config = dict(
    n_layer=15,
    d_model=64,
    n_head=1,
    n_kv_head=1,
    head_dim=64,
    d_mlp=192,
    vocab_size=2048,
    activation='swiglu',
    norm='rmsnorm',
    norm_place='pre',
    norm_eps=1e-06,
    positions='learned+rope',
    rope_base=100000.0,
    rope_fraction=0.75,
    qk_norm=False,
    attn_scale=0.125,
    bias='qkv',
    tie_embeddings=True,
    parallel_block=False,
    init='uniform',
    init_std_qkv=0.0561,
    init_std_o=0.0561,
    init_std_up=0.0561,
    init_std_down=0.0,
    init_mimetic=0.7,
    optimizer='soap_variant',
    lr=0.00546,
    lr_mult_up=1.18,
    beta1=0.95,
    beta2=0.95,
    lr_head=0.0148,
    grad_clip=0.5,
    warmup_steps=200,
    schedule='wsd',
    decay_fraction=0.809,
    decay_shape='linear',
    final_lr_fraction=0.0,
    batch_tokens=32768,
    seq_len=1024,
    doc_mask=True,
    train_tokens=121600000,
    steps=3711,
    dataset='wikipedia_en',
)
Each number is 128 + 32 x the weight over the matrix's rms, rounded and kept within 0 to 255. Layers, rows and columns count from 0. Numbers have three digits each.

# layer 2 attention output, 64x64, rms 0.143, rows 0-63, columns 0-63
130158151194102097153133117075147114101124143175098159148094111161120116128149159203096117176133123108117108122144107110160140143115150132111100136083094102143168097142102107100220155213094215
085129124136117135141141074197101144106142150156150123173154098138113187133151144119144126127251106166125137116171107129179104108100151126118104124150097120159148185103168095180159149119147131
166187142101115125106131093057115161115141084120082148086154101146159106106070164163147143104111076109095199112179122078158074146167103103091121197153147173145139168159145143098138129148118079
130085120166209080131183150070112088060122081172159149102156137091130134138155170162092088055107121184141099165177173176121100113034117234088152111167118171125141105117191134101185155092115141
128132087120095155089161103111131090133132136133149060130149096106123187146152159127090185139134086150142080090099150200061161117133180182164115139094129173118174152163165081106168092191158094
108135144109130049168104147166069116164160121135046096109134143108209113135148090165160150127113121132161126175164117174140116144128094167119120113140098108175161165108198112084136091041131126
126099107123168163161140121070096104132138118088171140124146113173107150138087145128161105123155127157124110125116161084165096131156126131139135137175163109134115120133150182102106134077172112
140104086106126182108154090053118120127127128087154099054154117157155195134140119101182180184129135132108150115117131152158143067110099107123113035153102173119147146089172201127140092124121171
144087106085099137128141187079139133154115161128086093185098082112144138118125113084145095125048070139122162132068162151126155113173156154093115127084156102173146090113065157076088156097066158
146157062138106131142133151136200171156129147059077163101155094111109112133151163131138166091219153090120203157145174163199068154173114155097149141107106203097163038101094125092172126086135108
145108181126120076161159179063121120172166160177124132183107145197093064147135171153137128105106144181122039156114138144163119143169166102157134150078082112141141081109054142175150169075151162
155165200171165076118096090138094150164102104067141127066138073190153221123133081101132152193148130183126111082140112139138126142141100107148107107112097150182162109083083116174095160100144097
131137130152126127088113150144085169140113085151058168067087128098125066107122054130120102153122117179107199139100095170166121157081090088144152136107140071128129186197185099113158073058118121
097096144126139152134143161116174115118087039123178138146104139101173075111114154142071051144070068140147207095170125167155184123190138127147171075164171164122086062105145121130118104139126148
148103163127132145093119140134110123144140126147070176142117123150127123127109128167092156133117175126139140145119170097105133102155129089136145160134155089075092200106176142060090158133136093
099127093145114153118155159121134139142144116113147175111105135144100140149086200130094134130155132123128117090122159119142120144166185157150112142144193081103123054138159167188158100125165147
137127104156144087097145075062125088108121102164113167157115083089102136111101168178138128084126096086103095177127088183130102151124151117088123153088115170136134147175093144127094187139102110
126102133141190159175102019145083134110201139052100122129139099065103082102151149171082173139182117129097156173138135060121143124196075123141126228154215100160125127187124133089121109171138136
175154156072106135036136146073162160091161165218179132066140171166082159116106097126145159094185090196116113090115178064132124143112108180098113196163129133122149123110085140112114144106121180
094169141167150118159149145165101109123097162114119166116133146179124121143098150141156155115079126178167118115142127155128119140053164179106154162110131135150088105163160130186127081116145165
111114128129087113108103131105085127138126114087118125144118134157176085125135176087156106125139124115137149118157108183100112142108152154131191116105124132035130154121065097128110196128105060
077157132091161129114094076110081159133154143076157197151116163111168135122118142091159068106138157173187103113156127143089135173083145110121136096109136056102114162155107173198220125136180198
086105168069120152137159114124104095144104122142058093140086097161162113111166098162115152102190115182125114156116129145212192108150147073111101066164121093130138145181164183110112113207145120
154177115117109143188097187080130105133094105138129107144139122145153117133127151116090097119141106154153142151159133129134147101152154119131124121161121164093130160090107182148159126121128149
092102097132137132113145078149130138150172106084097104112142150117137139140133123144137110107112137163144150114115153159102097115129179109174150163152169086112122131131133151119116114131124096
131176080104138104119134161134127178108121148179152122126109165086097141125193085084181060155186142168126190195119143144136130086144106160111075138179128186125117054085154085128156151088074092
073081126105213155101131102149156074096138197103188186156101161066116172131118050154156067123160139064146114140083156157098174158118127157095153073107150143146098074131142033065153107140178145
135131062083189092136150119125158089139139185092152149112101118164170131125121146149255134131186163106138139170076108148073154116182201054108124107122130087124113114144133096096137151133104116
123143145170187048063156116167163134125107133120142137152110104124083145120126147130094139142111034110158098138128176130095143163155188117120096185109173087103114134173085089122127162114129138
165166132168122160126082162136177119092084120149164142109108129175122065114126101141119109142215179113096058146141078132173142147107069118095189139179139150110117100162183058124055143144094065
095134088144112147123137072120164117114182093107204086125133132133110102137097219128152160141104093097134117144150103163137153109152121145131134121145149096090129096145123116156127096119160158
143155151159122136072176167164131121114164132215197172187159126142181101140081126065203176136146123117135180047140133143152120100146158124139118180130147199168128237105135133156099151122201106
140130143165165159045166073051139143149089103085063122137121093117124219115135142114113091153114109115122100124159185080123136155124120099127132101098170164118107119167178080137156171119082157
092154105131102167159193080136124141119125110096093111144114146113160083139101135105112110064146163178131123139090083096116148096079189112105129170144138092135163111130140118146163096100131176
121124165146171116125132126083102156131104131104128157056140123136159127124078067148191123125122142116166127136113144117133143164123181097102171143152149118125134099109111143145105099039174134
123128094138156108159161138196093096141063138097110152154142113104112139130140130149179079167191144046129106123161084097134089151133139147138131169120135218199107138159182101154123131105112113
158120121117110146141094187129177087151136121036150146157136129141181120106130142119100123103149180154120071111145097086115151164141085090142172106107122168110110146119119142077111167149108148
125139136105083136109143180168120131140147116120071156136141167121160165135120114126117114125139162118148145113136134165148113139135125080130137161127114170104127188096165106076222104084161130
132192131133136101139116097129123078075177150130209084124170158180154050126132081124120108124107084169100093128082142126114147138122121130148121107125123132147129174177149138115109134175140098
121134144141101134154106116070088137113168120172123091193138112112170106121135179095111096138119151112131134099140151132179142147131121157078081112128135134088154092112127167117150156158135123
092064184174095122085139153181152162115129092136139115133139164150132170111131128168050146116147056108129124066171110080154126139120156077151177128143136113137127170141051115128158144101124161
120094162118100128128180197099158111141136146113101122139139131118135068127125145128118142142053202137156135144161123150132170121163100124132125130114137191137102079147134128075165105126160156
116130077121061137127121108141172114122152073099188180119107138128155049121091131128147126155118169094127101130150110120122144100155058183090120125159143075093100160063112128138108160166115106
132122150150137141174076116130167123174087131108112096158198065148143109111138135145165135168155135162144152102162153087140163172145090204138126138102130150192141071149156146117151118094109166
132063086112114137153137074149120132076154125121122079118127129134129149124155152112063090112227173101110115068119121072146105117117161102100111037143088094087152155075110126152202146133129106
129045101145130139110171103088156101153106158117142105114194160123111128141107120143139094106081152103117135100112133153079123120100105152114165140127102174198124178076124194071105109112115180
097108107137101152126119154113108121200122096159100115159121139132157176119152170146146141106101075138140168105189130150172103119141119138161136054106113111108105180123080077163207120139120126
147100114116129108136067079086128131085135115157117106184100117085152110089126105127096130117094057200114131157145087155164122100120127035110124043122135102117128138145113088106113124091116147
147095182138101162095086138110153127125074087179111113148161113106140176138097101088182120148161141103132098091128101118128116154059110083168156166126098100133165068182137069110140133063118113
129172121149174126118140190120083131139131146096114158116090137161114176124147156151061150119099120172145114157172159087145107113169118151134117112160187123140085138153150156132128131167139130
122117183145158109142064065141135165123152085168152154093125129167147092126130178160132175132108150111144122125172143126138136153111108158128156104148098055108123069106181144219102121126143110
129176084114098122155139151108096150113132107103095140102102137127111086129121160130149120105164162174121169140152036123102092058136165155145140162156152187149120112137061174222113141118106130
122141129128109185127049182173111169141100123128137107126112145102083172155173087064087129152115087097110168186097176231103143090098075189131133194137152072151150110148123194140171093153098094
123155196113169151112167113122141123124170136141108130218119087137128103146113114083201151118128127157134157172111181107196136088135123115082096123114162123137153134111166087098115159091196132
149096129109145169125117094180161127098088145074095113115139166140135152114124115121082131140153078154117106113139122159140129076169112121108184171186146136198142118081109150146120092076115184
104098117136066145131088093161090156164155133085065129110120142150139115135158141155116143176062114111111102102123117221146085146147111186143175164116150134135185123120173123098129094146146068
139097134140221162088114117093173174174163124169110137114112063126091176128109184127194121132117121086123155113108121161160131126182153157099160047108114094084154121099138109201117143123183075
097130140134138105146138116127153079135082089129138134187124136140085102147067181124124115144166066160138181133143102095110133117100124167148121140123120132143115121102167082066141115102158160
133168058176092154122124165126106156100147183144171133117108134107136094123083186132136201155152090138111180121111107150165152133132184108098119103088155077098139084152176127132130087160106190
123097126145173082177145131152096143129138125145148156115095154098128116142184096166108147118047134050127100177163179199131088128139120107119136129137113147159101139080139139164107103178137082
145112121117170108138135146184128097154129109175130133163149153085145064121132143155165165122227057130103125142140169112158132128173078156149124168137130040162125146107182121146128121110105180
135182078159097129129136054121142135151093144104135115142137129173128057123104097115114083188134067138101134145125122159120155084193129116141128098127149175170104143114123123192098149116138094
164124105140183153069176107117140128099159076148146167091110133060091124128129112127127149111089117153102169104105126150122093075118097151137137145111165175137133135115141105168134094123141154
139074175120167128147128170176158097119132114162047097135086120193083152145161105179120133112207125122092143164089117153144121053159167102138190087138145140135148152103185146171097141105133098